Part of a small language model's weights.
Size: 9 layers, width 320, vocabulary 2048.
Each number is 128 + 24 x the weight over its row's rms, rounded and kept within 0 to 255. Layers, rows and columns count from 0. Numbers have three digits each. The size before them is the row's rms in percent of the matrix's.

# o: layer 3 attention output (transposed), 320x320, rms 0.0776, rows 286-296, columns 0-159
# v: layer 3 attention value, 320x320, rms 0.0907, rows 287-296, columns 0-159
# q: layer 3 attention query, 320x320, rms 0.0635, rows 288-319, columns 0-159
# k: layer 3 attention key, 320x320, rms 0.0662, rows 288-319, columns 0-159
o286 098:080173110114126152163110105128180134115097125107161123160111079145112116179164126116138162110122117152117135164140162129069134136105139079132100139147115141081178131084121202127108153132145142124112121118103136103154101150158119112114110163128115141125162162170119114144130125090117105122182148130141104137106140121103158182053142148160082104119097121113140112144151139151143137145129119124113185137133102135129107151101143132103153106112102130105144137130104153161127128133156101
v287 095:139146127123157161139111112140111146140164148170087111137152107122091136131116141114142110136121098066075144179116144099151137162137144112148111122158101112162127111141143156140093142145144134119095141118122157119138097175097116120129194120136097154134155101122096106114129131121158076086122138159064115081105169154137075142173144064140136148148142095183103103156077140083143128108177109129159132143119141126124127130095104112101115127072128128129051098123123106108103144129127139
o287 091:126117111132166164143166118104181147129132143119153143154099144098104143114136133106134135119136141140146151149163111100120123114158096176148156118149139124104133165116179090133144110094120135167083158081151116143089108119113126127124113106125145129126162157140119117110151118127129104088114133141097110209128122117140100146144169117117118134144144120121142148143141152146155138111120145149126126144153106118104108170114126113133106122142108170143118165088093151135109148134114123
q288 071:138111135114124126145119144105178114140119117121152138151129118097114160114083091177137161081146109063143129097171102156124127148121153138164111098146148116150121091127111144166132110173122133145127133156151104138145164131157108155179162120113082106122143062115135166110180140117101125104103130137096164154104131158127146109113126076116127090114101103116162175104096098151132111117119100114128110091122123155114112137184087117123158131098169122092153116155111108114126128155140136
k288 076:101142146113139167095147109135091147121149134142101182156133156152134114151113127154117143114092107081107126131141109125126114142141152144137130164128112108162097138147077120134131096119133123135097117146125072117089186100150104138096111139119147158116132183185128128112089097091129083124121132101145144116180122135096103135142145148159125100097108163109116150127105149138138167131083180137155164123114144161115098102129091156200100106138120098115170178135132134122138085115156167
q289 075:136162147147147172153145117112108157103123141121165124136127133154138080133154130109112168117099148131088146119151125099129106163096102093123132159164118149117097153168104091121138132181119147161137135183159116107164036088111129145115116107157145159169138142124157111087093107128159094115192164099137111133153105100131138119157150144135159130105131166108115120140092136140158125116146132113114130173068139132129148120107125095126127130192139147180126138067123151130109108126130119
k289 079:115155138139087130115147133119105136145109130162133121120133123156164093096104124109172080152141131139107123147094167111143163131121106161114091133127137129130137186156106086082121073137139102142147104099149104126132102169109105128059086154116138109132168143152118127124160118127142148161125161119114161117144104146141089162122101135062122110151165142095127146102109145135120147122138126149154108129149086116137196107144153105111176120105120126147127126155105088111123138131184150
q290 080:120149137143205136155079152105129122122117146130155161178124115136145186108141127098132134118135148134145151111106077096083127107119115145100173104132134081109095098143119095120165113136157118135141163097121115146082145128188130144123144107100130172119104136125122103133098128126161097098083156140130135149132133151137093118149082121131139072121153100147113121121111104143119143118126125157101169139132178143132102127100152132177135175088117083140120147174127142121138110139104137
k290 083:137154157166098092100121148146090116141143105136116133091160092112117124110121151110142119118126126098143170148111140118098100094098123118095137113133116139107105126113100186133166107098128126107062135145134126112111133096126161120159116119117087132128131073096079097078117130135126134163140127110098086128106114119103111156099148147114081140151139135110112132148122156154134093095123149159153125163157146154090180151083111122132127146136106123122138124101141072149107150129105094
q291 093:135138164088119148125128159153112149155150118107140059170132109102127159111109122132111134124132153162136118190078139118127112129076105134125114162146122129101145132128155105151138124173134101150140095151131127117141098117110137145143122128158077098105165111131179122123110116107106127144093114127062120128112111103079167091118133119132128093120144100085094142105100145165103131154155147110153095095091128134072144113111136121134150144130136141135141129132140131135169192131124148
k291 089:151136123152165154114125118131139124128098123128150126099125166124104115140132078139094134134114100109180149084149090129115153154144165111168141088115166179134127144139123137135117148127116137100151120115115082143130182137084148087160105097134161087116126140137119174126148140127132087127117118134174119074143140154150105149105144099138156107134102077110165127197157120127139131115129108115078104132167086133120118161126110128137083118099130136100107196165147174156137146122112106
q292 099:096155100132183135140093128166143106152109105089127138157115122113097193117111144154119134151142098159170119059138136117119135133141144152093151163128197084134126131100138132143135140134109101101114088102136094111094178117130118092108164098114103161089123116135140117132124157100124095105053146129149127120172100156168125131078130099123146150084139119133122130149136118129124145163140135144086097101171149146131114126140122089137144092077104124108164129121125138132142154096141183
k292 090:159119134133097172140120132110147090123141104095114132077101139130137100171129090148117130148163142106149140147130162137113132122079148095100159112159108135147139109123132130104108123125132115103094126158138144143123075126107168110173117108096102078133143088094078122093094072111130112153130153112149157116140151120113136165125146118125140081110117118106098102164149134138181121111137166140148159120135157094135171128125143164110108157148115084121113110144133130120119117166133135
q293 086:113130093100111127131135111118113132109115142145116146178133141135141082189104150115157116141099121081080167127130149102131144130171159091126157102126150094115167148146136172155150128103124153086136141143157130138143160136123134118111118099135126100121113104171115127112164136145161137159111144104101158125131077132127092111120097092155117114170136138144100122152104105100134158095114131118148155134090131103146097139195130087155114162121128154134111139133114114156125143135091130
k293 102:123122152111126135103135136075111132135124108116147140121157142106076093120106129101152136120095162128116143191140175121124166085116103134128134124145131105109106136161061069145110145141100113121124132106093095144162099090155120131122106196115122140135101170129130138126124115101147121127142146103123126152091121126147131140131114161136158108120140122118120136131122153123141086084128181132120155163117134117130151103076150143066147146157131093130127084117117133083124133138146078
q294 091:161159117129118128132105156121126088149106118119158177149176174115158131104146116141095133152134180135121103151114125112103155135158147127143174172203179156104183135127141139124132115139098103173175113142121126126106102130116153123151097131129111125093134144133128116127099137154097145110118135082114160116092137105113112123126176147110145135109116144108095119121137086146134157107115109115150104062146163099137101151167148145122120056136122140115084147130150118106094114129144175
k294 094:114161118111120110144149110105133138050178126117125119107136121188119155105118121163147125132151103116101105122154127127123125116149106122148118072149105129160118122187111097141170132128116159124135129133135127105130143109114080139144107128137118109127150136168108158077155150131149095149120105158151119105138089143125140142151086112121090152110145110152212138145130130107173155135126129123120124141124114167101132145129093105134143163140127134131161088123119135190176118090112123
q295 097:134110129104137101100137117146112170138186115134129141166120155134151101105084132217149109122115146098136140127123106110144160088091138137119123152115129095095141125116145134129153113127135119149155123113101131141095130119131090164154152109106114097157080134099133093159124114149131137169102093156064152119129146071128128129131137100111104129108124133085144161125146109119117097125096125111119136114123146101131131087071114156130111076097156116083085100150140138124132083135128143
k295 098:136139131099130149122139120132151113128098104138109119111102085147113133149100103093144091146153132093137177169122118132146110102151130140137105127145110141161129180120122092122112183120138139114116111150064115140173058118154161101157131132149128167142161126133159126120172090123118111096155132091138135140115126142135140130173123121173144100135152127122151135103087146144181121117155136159114113101142079093186150180125115110132148165141096120150137126144116124143120125142107070
q296 097:108130099159121132179098170076117124086152083124140108145102108089129166153133162115160144126128167126145148150128101131131073119108157143096141157162118131089143150149112166104137119168138082128126114115170118125170158153107117086147137157115134115138140094132142120138153127117141111139112114118066135147132128131126115144155122117158091099113060131131131135110133133122138132145169162118156144094138126133115127125148159139150154116153133058125155124113183114106115120144093140
k296 093:120151153124136108096129106132161150190124137142128145148133120144127132135188127132124114139138134126132089099123132102163118109156132107137134148119154156122154096125121145121117127125122107175118162147125093132077072165152129168095127065154155152140130144148157116169126115130180114174123145151125132122133159155112116091113129150096144151168153102158155125121156089116086114102110084175137151104147122135103139116153113094123075113111155103100131160139111156148129115112090141
q297 095:144121114125153135140095138086126121101120120167104154101164103151159087145129163128133125106150108137127109088103089166138123109151133146104106122143156156139119186139093120138132139110165097110128203141140164143108173124104136130105119123147144136126107147156093082147137152137115184161118145133142109139085130114149132147106100127154127169137133147079082141132134136118107134146132126109145106147153119124153150119136118174156113150118059101157144152109117135101099124133149117
k297 091:103130118115098136116152145160135154139142145145145055110141138142155095079153145133084074102142143100135167115118100150104134142133148114101145113129089132153164126097136128079141141085138138148064114123164154132096094159169156148142104104127150104161122126110107150141106164097140076120079110135123112145122143115118171120126111158143155144137157137101169117155145076109134123158079134146101085152159160146152108167110104123182097146155093107141100158079098170127135116104104112
q298 098:180163117132129102141137146120092160130140087136173125118172140138153123125134148132161145129162115102141144128153121145102139110143193155150126146160175149134098128132141127119091148156103113111164164176177129111122090122132146110162115131168132163145115140130165151143158138100059129128120102073116149130113101124126115108154166141146154092179123124119076124128136148102142200108097129138137104125175145137093129142111105134060107125126105162100103126132159139163121128152138136
k298 094:107108100091103102144118116139134157105124157175121120124130125099157188132112139121177069086079129100114145142138143132122146144142091112178133118112148133135120134141102164139148140068164124158146109069123132107100141133093156127121116174093104126158138108157140137105107164125156116101113131137121127148166122122157131125160128121102149122112129158133116142116139101136081146167122138140129139136109159107117121127092143101167183107138084114159117153064100146140121124127130152
q299 091:148142115125111161157134110098128164106105145115135106118153162142141092102157095116169136181134159135117093173168158148123102162159111105129144122128144098176055116117121096131134156126149089138089124123143128149126103158104148093094144164144126068122095139155114138112120129098156165150152092142128098144114153166121100098144142100119123146161151108131126177086108125105139086100085126092141110172106121144104137145149142119128137131128124087133172115146160202113113094101139133
k299 093:148101102088097114121099121121149110118125141127162158121110123089147104147129107126128117116138122117135168156125106103134163096168115152152132104127111140119150150110108169128151133123155150166184154096138152072108132181131100147111153139134184154127152125150075159065106120172157134151155137113127172100162098111092077116115154120116141163137136105152100136113114147136063089077133117097154079104115125104156161130115137157117149107138159162132102085076114121164123115117108127
q300 096:140092162122125144111119171103120090135130150124106149095094139101076150112094137130114112127132149077130108142167136104163175116112116105118122101133111120075128101162115116146106110132121122147115131155106117132144134080111175109160115145170160127117136134165118124135096125107084134149132104168108139127104153087121108109082124129128083108145100128136135096120155141105160118139110153118099147124149167136105118059136125141135102139144142123134139139071099101167106151116105113
k300 095:100122089097129105142073128143139129119133114135104134147089109117068140127119166137145131140122121157119117126119164113108112123141135108094109114138107144119149122088132153131106124104131136107139159122096121117163149122170135114133154110122116127134109105118095131142100116110169166128102136132143084128146085132115144120096075090093105101101163139129135130165146108178142124080114110135160190096138094102143135113139146092115166110132109138102103122129159129145087092097127159
q301 102:092140128114099161166119132107118146148128117133159134133129137102143106118131155127118169128099119127129136075148146101128128130162086110150147147102144167135118104124100138084124136139153119120136133116129145127160094148091153115139156086079139176164079183152148162110127128142137164125140093141135171106136131120099125127120124091098083094124131148112169123151116117083134118105112117119141135140105164117058098129134112132137149128074130136136105161091121111106107081143059114
k301 094:180100147127121139132132084113121134125122130109131112125078105144163139108168142118166098096146108107131137121135104125131148141161106119115095163125089130122081106125110118131151131132123147127130151139155109166138147165133196116156070122142136113117141137132143161064176098160174127142142134133177173125140100079130175128157134100166119162104110116122148121134091130123170086095121159118192114116118104152150111154126140123130128147105115093123130096106143115108190111150138116
q302 100:121120131155118099154133097154137108143126126147120085153089164181143114123089145144095147111129169096128177177134164109124103088103107176096130088117089126081143137109110144151106182134137137085100123119133163101129139130165122102098125119149136113140146144119125122069152144110147162105149105150138124144113146098135135129111120115144138149131144107123149115116097139149105148136151083111139117153133085136122116115127107115141152158154099139133084113127160146132118133134121160
k302 094:143154103123143139115163139133132111108104156129095154134147127118150095155113101132116147133133115149078096105110102137160133142110128111140102130134143094144135170149124188137188095145161098124090131144130120154125117126129176175111133114083139139114097124102110100147107144102103141112137150133117135092087113140154141134121132110162156093083135143156128114140116120097111106168162150130131193114144143119137129099178126126119127150116115117110180107118139156128094093158118134
q303 095:122074117139143143136135120164103091099156101107120127162125104111104113163073136109097126102120150110129168151157082158095136153136126144130108180131150112167070147141190109139116139137130098138152167127114150138112096110150113131149156113116142127094114113098119144122099138102168134134111145086149167096143100165111127122135124127170118097138181159142153136149099168132111144115138106130087172159104152159104100155133137113125113160103116106136137094129130150150102164132113085
k303 088:122071128140125135081107086146128129102091116144156123107118139126157176146108175106152121140150104142153112142110152113170106137138164065150149110138136113063100147163126144097131111128121128180121130135117140159166110120120125111112131142131112138130179113147129108126111158157130084102107155112117104157126139138141091148101130149143156114140074111148122124085148128166151133123098133118144145110141144125127155123095119103136136121135103143095124115156104143171110118128097106
q304 081:123117128131158096092117102066126104144098143159090101134116137101120121137100122132132119159134130123121161141133089088139111065162090148145143135069112129157146081148172111144119120115141114137098130125095167150105154102117127104141087147097126102141085122111111146141107081142150155137094114162125117139099152113145117171091082157107146154161140103141108136156121098079106153125091104126126150131153136134134140109141137106084092173108123104129134115149116094124136149109122168
k304 080:130128116143128183133147089149151139152152127106131109111138132115127137170130135175102138109125095165091120118162119157130159170131118103108138089121111145110159100118128172121102175137171164155164138104130134134119160140116136107131163077131120157127115074125111117107124112126151086105135148156147130132112110168127155090149142139166177137170098089141140091138117125144167106101142106121093138121130133087116100133146139097146138120143156121075092138132145155118126110122074112
q305 073:161110143112131102179133180137143133139084083113120135130139171094093114159109113176111144102096125107141158135119151129121122162115154110131140131197131121164128130136153122147137098132085131098109136163152133136105146115124124127131133100113098206128131117108168121106131102152136078117078129136131087117143139152129154133072133095133151112119092105126131164113130117120147127139110145120145091101134144113086138143099148117177137133145150137119169122124162123143140131087107129
k305 075:135105124110160166136144102066093119153145131115098134129073141179139133120153126152098135129130092141097150089169165144137169151143154132142133130135150092119090116152091085145119144110156134153148124150107128156108128119110100122115090115118169111102134138167148129169142135087104121096195137120128147121156166107080103104120121092125131085135148135098109105101167106145113132145085164120110136130113099140124085138170096148120139083120128174120154187124117142137164137129117122
q306 083:119124178120153178128131137143095158116086146139118147132114118146163076124192100104158097137103129130122157089085126127108124157118113146120122154161125105111066126130126134111130107170101126121133131159148150147118119163099102141095130143134162137119154137127099104112133092165111106180140142154142120146115119167120134118153103134126117156117154149108162098147127151125113144129131166111187111141134146117179160103162136119094131144164132137158105160113083155102098091062123112
k306 089:125139109140172101091114136144123128138103110157122136099103134124142144112105147123184183151186138088138067166095148098124127097130133093068092120127106136147135151122114123116133130121156111165113164127152071130140118109148087131145137102119123090131152125119153097119170137094115117145133125134115140119131111147105110149162112132131112137061159121092101149086135160115111120137109164146094090146131137127095162104120112111145140125135113145123136121151113122110142143104198102
q307 081:144123145104121109138117117148143131115149110127143154113142112122091124085117143179116140134103154129146080108133139045131139109144139133099155131124153117135136143105150118152144122135155110082109108099134129135052157132135130108104121108113095125148131111096145121185139117117111155101075138110155141124121171175139138100127135080145179124104159113110107149125116092085145129143108130166082140088151148122080115122114128157152097139090086134103112115135107143133158129130087147
k307 086:081138107111128109134107168137169147119129164139106102112082162075062150121191128113148090096103151139150159135150096140110179139123134132104094111089104112122154099129147173109129145177113118122134141156139116156147101180147160165180149109117125144156132105141135168104085173133116152134147105154152152133106166135128103097074131148119134140153123115141159163172134150135139156150181098174082161115115121147131060083113113099153036162111133124155104126142149138141115125121130125
q308 087:141124100117108165116119132113128121116107115134152109138074082147147162126122143071145109144112099156106145149105107153159141111147123136171115130124133169138120098189130105111150106125122159124100150117149140161083131162153124146120114096143134139131103139143125104150164124166097148094195087132129119136109117181109117155139100141101130165148112140159098093116159162102123113124131151114118150143148126173187144129143156144117114101103128139146121160101109118153128107185131105
k308 096:105159134169157120130140091136155119184098113127098102095122134125101154121095148107134150102170144151184124179076165118135106147089148137128116112119137116112171136146121123092091143121144115146143133151114071081165136141134132135153114163100140142130156129138139125116159122115148118169134155101101141166145123167104161158154105153124113131127155126102116126084098120147166090091156125145144178118100079128124114143145131085124145145136142080110129102164169089097142156153144134
q309 096:169144123147116120134140106143145143093081142156109148120148140165146077152150135127125154126102154120110122123117096156113115137119144100110136149089106158131090150114166177102123073146125125103129130105139175079146097166104114123119161149099181161113118158138115138127117098165174148137170122136144138126072146103122096151124134128173121147103091143109142149100097128132153115099119114095154081124117117152122165135139115144086115125115122120172076126120080110145101120113133118
k309 084:077144139114130125102119146142127104128115134114115155092148128089129179117093151116155105129161105126147126137133172124140156128123109146115108146130090069171190077156127144139158147127163143101107167158167122103175109159120140120164137121131109140125157098132131110119174133136176127167144160156149153149131135130160134085160109143116117103158158118160113116163130165081140113119171142140151173144120140109137151123176132124125119146158115090190110106121118137125122094177091132
q310 089:103080100120173159110138116121150117128143123097123165154089124165086137119112150116129143131118133148159137116111121127118140141103141166095084115130175122102103162154163113106142174150123155152167100146119059134095120134118125155174126083115083124151107162118098110139113120135135131121061116123157155090118138131107129139106139114124150085120114111107157136111150135115135118130112088133126135097148100148103141162105111145131129108115119131151105131077102153116123134122119102
k310 097:092093153128132149107088108135118122192141143163152133114138084115141164115109126104155132146173100136107084147129141143121083116091158108169139147123111078140132122157127114125107139147116115117120129135125152124139120157167119112104143115092124121145163143122142123123095147130135119160103136120077123131120127100099138118140093160136074089122105153172103114105122069158145158149174113124168137119168126139117136148134146069146178173118119119098112127156140137089142125136112158
q311 095:160106130131135146104146074134104141110120091151155124170113132112121107141124162128116118109078104120120136150151149092141160123156123065109126127110095130151125139158150130125126159077144157143128119101103113119109147143154128124135122143057149168144077127146084173141171108113137153082166150158146131110100111139125141132137120135150123157127121113099118108103141153100085103107135108134068137139136100134125134164086149173145166147111107161145106115116105117131098116141103068
k311 107:127152128129112111087139108107163131120088154179095089081103112127131120135118138074145113114092126156128160136129133159113138123142072134138084118110130129116146158139115117169103127106159095092096114156120160097138112129112119118124133136142130114094149137106080101109062116095126114125181121092121104124150136107145132124129122123125106120100080146138174171150119132101154110145137155119109125176117151114124185111107139114136156157167072137173124060110141114150131102112157138
q312 090:097098113142150114109114154150164177120128088079126156163123138124116096116106171098129143100149133152093166137116129095117143131138104109123124123103144090070133149132150147152142148154108136088139142138124081155110079120132142131127134089119151165147121138104185162134113125130158149139114176100143124123152142148150110164153115120135157116098151145179143138079124128131096132098130125128129122182119063147160114120150128134156124155112161159175160115194091144150157113075156106
k312 095:118162130126123176139134099124158121123151137144118130108122109164121135143106139122063204117146148138136131127102146144126115103102153105140141170185104139121153111139098111100116111105094112095090112150133132130136137100137113101162137136107097090100146100125146105123109091108104117155126130080127084130134185109103145148115091160088098112131115130103098151111158137124149106142144183156141119115149143123071157132103119157115147129114094078155110108108133102115149166149136138
q313 083:193148158111116121102162137125111124105177174126120140091135149112135136121100114144140088121109143082124098103134111093104132137154143103109148136132102181141124162104165125121121186178153169125085116101135138138175126160139129073083139111137087142130128091083095106123143123127147135132139131129112141132140102079164143148139133103166134138140166126077121151150122149176134105119110125143118131104128130157141137129131130143169168080086158078166145117093115112175126138141136111
k313 110:115168090131139091137134165137140108111124121125132110179149145124074083085145137131118136164130110119084142146127127073088095107121123116112146114111118123137137153139161160130158114104104099122163143117133159112137108111097170145125192113117127105114129184124110105131124127174123171125125144105129109113143122142131107110095151129101153137150144122158149093150134169128153109119153156140128155136144140130132110126132149150103122111133158178116125112136130116130108140140123169
q314 098:139156139154135147093164122122088106131098152172141113148150114154115100104099120118122078164089163122094129089142128122147130148124119081156183112145125120127122130144141113126120137158164154140115163079118133150128144133149158108132140139162142135105101105180135150160126106116200112080122161123138098090151162122153117112124100139148099137151155120109124136135091188128127100151126133100129138134112181155135156152154129194129146134137151121177123128105111108097123091147098154
k314 098:154162113095124174137078088131128128153155092150129145107119092145133140109140152117129118137100112145133111152145139154099137111116129152184152129139134086081116104156126122140166171102103117110142120139118123118144106150126171121132110130129130122129146145134123125110108129128107091119120153122137161142059100125134129143141107149117166118155110178111116091131147066119152146072164147196102129137149134089092088131114106111163126160134137140114155103107115117153140140113112115
q315 095:152116129102106135166100099117126163179133137079156147130171142177145135109149088118153144123150135146134129136112123128109177115127112121136153196131131085102104108138091120123164112092152097139119169130116103135085141117135072098103065182131137123103130157127155105118124099153142128104129133145122101114122177153129107109149130099092120157132088171113125117132116164141120117094135121137125189069155096169094122103075149190131129129100171126137108106115128155123139154139117121
k315 089:136159185138083140128112130143135112094155125132107108150156111076101115140159145092119116175122135110183101105097137142113148096119133128119094132127143151158145104102106198141110132167138128083108132127151132143106143127102173104127126097139135152143129090160142139101119147152103129100091139136131146127160104168156122156119136147145126072190131136170138120166153133119139120135112127161129126157141091094129104113135085159148116093132127148159168134093132130143120117105141130
q316 098:115102148155141143136118144140108119147124097118133169166148155135110125126162106179112122144124137135113098117141138143156136076141142139150101163125142126128115093140133130132119181159170166132140104119152124088136157125074112124151136094123138152110112111141125175105124169105158153135091149132092112144164145130137161092137091117079081120143140122144164141148158144089111132149129130134110150128087097127125082131097100128144137100159152066128093125130109158133080156126165110
k316 099:134125159099135109133076159116123117120112129115158142128130133136125146120119150095121109113129149111118128110127117151130070148152109108116133150136119122150157105142112120086136136155098120107125124100149067119126087143153157130099113098151096108128154112141092129181131120106157114128145141141131147119103072155123133099153139139114165125125127172115157079134123115186164128110103136093177132096176173098127123121131136124124143158148099087138127135080143106102138135120134127
q317 095:098136164118146125126126113104102105110141123065096097142125171096179136106096079149094105189153171144123160125121125122105142137122141125164145120122104105117133114146116121125150130087140143122132175113118142123154130128145164174112110149097115205148121088107161136101128152115160105102163127107110163130113119149118153152149138136123116094083114134112123167124153115157144095114101145148116139159175107125146111105087100143095133169126175119122094135145144172110122140137142125
k317 091:189140128168106120114154112131142094159135125090148114121053113113138153120128134149096120109139158110103074142125142098096131133121147132120109148110121154149112140113175154151121148111112144140154123127138138103119144128120148115134124137142159116177114133153138110140139102115095172115150117163081117129119136130139135119077144107124160149164120105149155130107084135125127180161138101117128108120128126096099124152147150158118135129126098124123133126133109116133107154113084160
q318 092:107162116151187127150148135145137125058065115081105185158176135119088079116130123129129113142151157131148134142176128116139141115151131094106117099149149127146119137109134110135147119141096125151148113138105127125112130102152117111163110117112129149141122173108097141148074120123111102124161130144113125182134123146165140110128135126130128123085125125139124108107142119143126111135147085139120075121138131118176157131175146105118128100131165101121185084147139104163138127118119120
k318 097:114124156103093080097124145167108128156140133099140120119145114109161147092134142142103142112125156163146162134105113131110143135108123147113124169129143135130124162125159139113147129099135129076100126100145154123120147129143133141138150122146147085193101083138116145115166153112063163119116153088166112125128133112138106165156092128132167110133155142147130139162136177095071151165124131147114128161102112185182071123108114111140140101127137183130128141092137113097139129072087138
q319 099:132127141105165121168077132111145113104165068141151135142089152141100140154148122124106142136105087167144157103147113122130165135120114143131130107122091158147135117157104105134152105150070159106120154137096157146133134126129148127109174110114116099125117084171176129150144126134152128153150122135119122122071139152174104122139102095107161166167161124137139131107101115108106092171144153144099121125153120146145142093102099142136130159121084144088118137128131135206127097142129128
k319 108:156098098120127166117132096107151087170120153163129092113103113149125118126126134140176097162194154104106100116095141130124112159079112142103093148119152121096113120130111125105139110138150082147166155109129142119144137134167129143131122111130102117149133101127136108152125109125153115105134171099125133075164137128148104127110129117084113147100166166139111164154093165120061130164116140142144131117120108128110149145136179088089119119117180137155145091132152111120101144138162119
v288 091:169149168099129130141128117108107126183121129150139145100108069138166121130170120141113144143090159155169145131133167091109166137138129127146124186144132130142109071122156135140146114148093140126103120177136144109135148100091130132088155122143158133125105111127144167120119103078154075123164129125129109136151112112117118134127085148115111132124135127132132186180132142130141132152144164142169150130119099137158139124131169128138104161175124142147114165100105151121117160129143116
o288 095:117130142171154128085166113142100132125140142121111096119123104131138164155130187122117100116128137130098164147128140170138140095155118170153087160139085130147104143112158110112137099140096160114109131143138185161171162105139124113124108117163162151118141143099106111097154088161166103139159151120127086176163124151099155120108108119105088114127092139100102123111163140121113123093094179138167127161129134114168119134120128082191142139098102127128166115157123150139117117135146140
v289 098:122158148125122145102129123142146110148165124149113101104165115154129070094136114125084131120095169093127136129112163117088121135123150119094114130150116145168094113128134155081117129163135147130130119093150141186104122131130107090111123115149093137163156133162077122137156097130083106118131118103170112134125183142122106143126131156094129091111105106128147138152127144124110131109109116122140136096130168082084147162105123149141120155101136094169161144164112118099120109180127136
o289 103:117077144108119129081083136150168125136108123120117155125123112104113124157126146125137112125075131130089145095062181121116149084144127123098128130097101156149153164164105126142115141132114112103127070144133115166137142090103138137128127127127127116127108093114065117118120129088145124118104116160100156080165115115141140158130137140091102143146130124097155140117154138108155146116113136130092162154103158142177137129138132097173114110124140159078115094126121166157147120120135115
v290 098:132131158095130135104164110148162089127107108143147147105134145103147109130109114174104137155157156165121102143130119138127149120101147115140131124109171079091113150146135159128149112087129169120131145172118121119150114110085157117137131080147126112099129133146145114112103103101146080137116166107123143090095155154124125141124117148135137097144109131132135124118108116136104097086127042134139145121112119141151157152127178078106129148163111121119081101154148153142137148101115146
o290 094:109139109152134108131118127139112125134090119093176141138154113096157154154105089150156107111185143143120122139121149153116132135131113157169124103125168124111103089092078138123117104177098139092114117111139141122127108095115083174157091116151092087107160078139118126128147139136104093135133109154138138105131131120097164118143120196139120152136108125173152120127108112131163128129099120169102132119122149067119105117113116137119071141127153132123093134136077175135150139141140098
v291 099:159146127091119138127099172170164115141102140128139144104142105126139126175135072143164076117111153119184114101113102140119128155121100148100143117120104099149147116110100105128112143160100150138105152149153134135130154145085149109127148096093177154148144150079104165081076118159176136108151114168142126106167105145146153128144152112069178123112141121089117125103164157096135100083122184095130121159151150085140144128131144133112152090149133135186141101168157119100117136108142128
o291 090:107128144120166138072082149133107104138090104158111146127119120143100136094142101120136114132142145150168119112108119152177101127187131142125148097136115084128140143140148112115119106157100149168135149163181082124140149133137154179140116138142150131097088108109104127153098156124131103133157124126123133151142100184108131099104111105158184139122125085165096119104188103114134133119117162140100127121106135108182122133142131132080117109145138105136070093144166145130141147127153176
v292 094:095125095097116110117104103064096134150135105070132140136116148115137125083129082105110116141113149121144128129137136135117129110174120152137104159106100107137101131090107096164108097131145139121129104097111121153103111181133149085167136072128103122116112150077113108181096169148111155104125141131137156151107157149147118108123180137140090107141125126155135133106160131089125097180129120134115109112100111134150114109089142153131115142099084132141118115104126107123137116135112110
o292 095:165128108119081152113153131128134135065088159135151132089146127090138139105071126098120124122105184134129120130090105137110150118159128152144144131180115116106099125139111056151090182114124074112134152108127111115193156115096089131121151166125096129124115128178140130117111142123133143101095107145146091116081135137164099162128141147119119108137136111114147152149116179131139132114148116092146100098113101096090112090128135123179105155128117093109129125082132128088129151133090128
v293 109:123149117169125085149115131166156096145130183138134141132134185107140152138102146103122129146124132142126152116103140064115134143082164143144129133150126121123119118130126115115135111117130146181131122160115140134137132141166117123129117139115129112131106116125106127113144165095147076119106129132174123090127146126072127125103144117108134111135174150127150162147147115138140167120125142146109155162138125129151101100133140123143125146138129152146106128084077151095156115102113135
o293 101:067110143122139121140149125115134143130132118155168154129091108081166160133166108148094143110124137132112104168102148118133119103115135093100073146137112115114129136103143112101133097161104089156123089148130067123170102115113132133143122116114131088188132109108108121139166151131134110133171112084085139147124112135116136164139109156140155113141093116140141147108131095126122130134116126110082170110124125135159164138124118095126122168120148149118106128153074187126139167112100112
v294 104:168137141130135156129144136142126124134132113093151131118154136128103150126095110101144095115151131145114145150150148147120085094146113118123173137128129105107142119113117135116142132119122132152089114099110123107098121094153157103088119086182100122115129107107100117143117132140119123126112109162144111111101177149144144131112156186106153150146143151092080084109141135137103173148135158117162118104125171151151134114095084097096129123149134120126141128161102139146159138170144132
o294 100:124143130123126109117164146156160090176150125118129107158146138120089110116110118112164095150143126121105145176111166115148100106130131111173153143174097130096150117165083081099147178117123111155100123092114117092159169120121149171108120114140091122121127150093121131142106099125141145143105141141115123117084103166107135121152147161098130131111131137126132177122167117143153143154143139164137102122133124165130167154136139122118169091134150105160114112135118152084126133116128115
v295 094:185138129138140121165145181142153139129158148156155132111128154088103084122126112138115136091107125108121132115102137154126106133110088101147121120104160155091099142085145156133160122165122123117098133096153094104116125112112166168129124134166159143136084130107163190141120113107149185139153127145146141120133133147108126120117133169123135141063154148132161144124122137145132150114138133175105122138145141188118140192113093142114101126103127127124121095126124139116108133121139118
o295 091:146104125134172143122099128160157144126133113100123112153121125106114138148164147122142096142137148109159134146138085114086127127121112096167084138135138150122133128170142121162109108121088142133093146101126117163155118143139154159131125142132120099140098114139121139137135125102097139116121162140148161122096125141162122128142105127143156076174162110176127128087113159099163146126114086122084137145152113093121125152104110115110120110117130117167106097131124107154100089138142122
v296 105:168109156123128119109131117108137129124160119115139135179121130109125053101102176096104138081137129173153138182144153113154111123134088136122126111158156147174146146126136135145110111142152158106171101125125114163183103100164165142124148117165118128110171091168122109142147115131128103122132098132082100125117126093124159077182117143135134122144090186130127124124107108140134121109131135116126160114070118145131099112130141136166083169140151111141108145156121106100138123155112152
o296 098:142130120145157123125145134117055141097127136129130111125145145121125096148141152115146103139132104122093131194135136131124149130143137144145140104103138131175129097138153079083154162104168135127133105129143148134147120129119091172132172107109101119086130142155092129107106136134097127141131150145153115113127109120145172167144121147104128159142096188158115167185120172099149134127120124158143160102117091133176115115113163128154152126174113079113135128109129119130185134101149147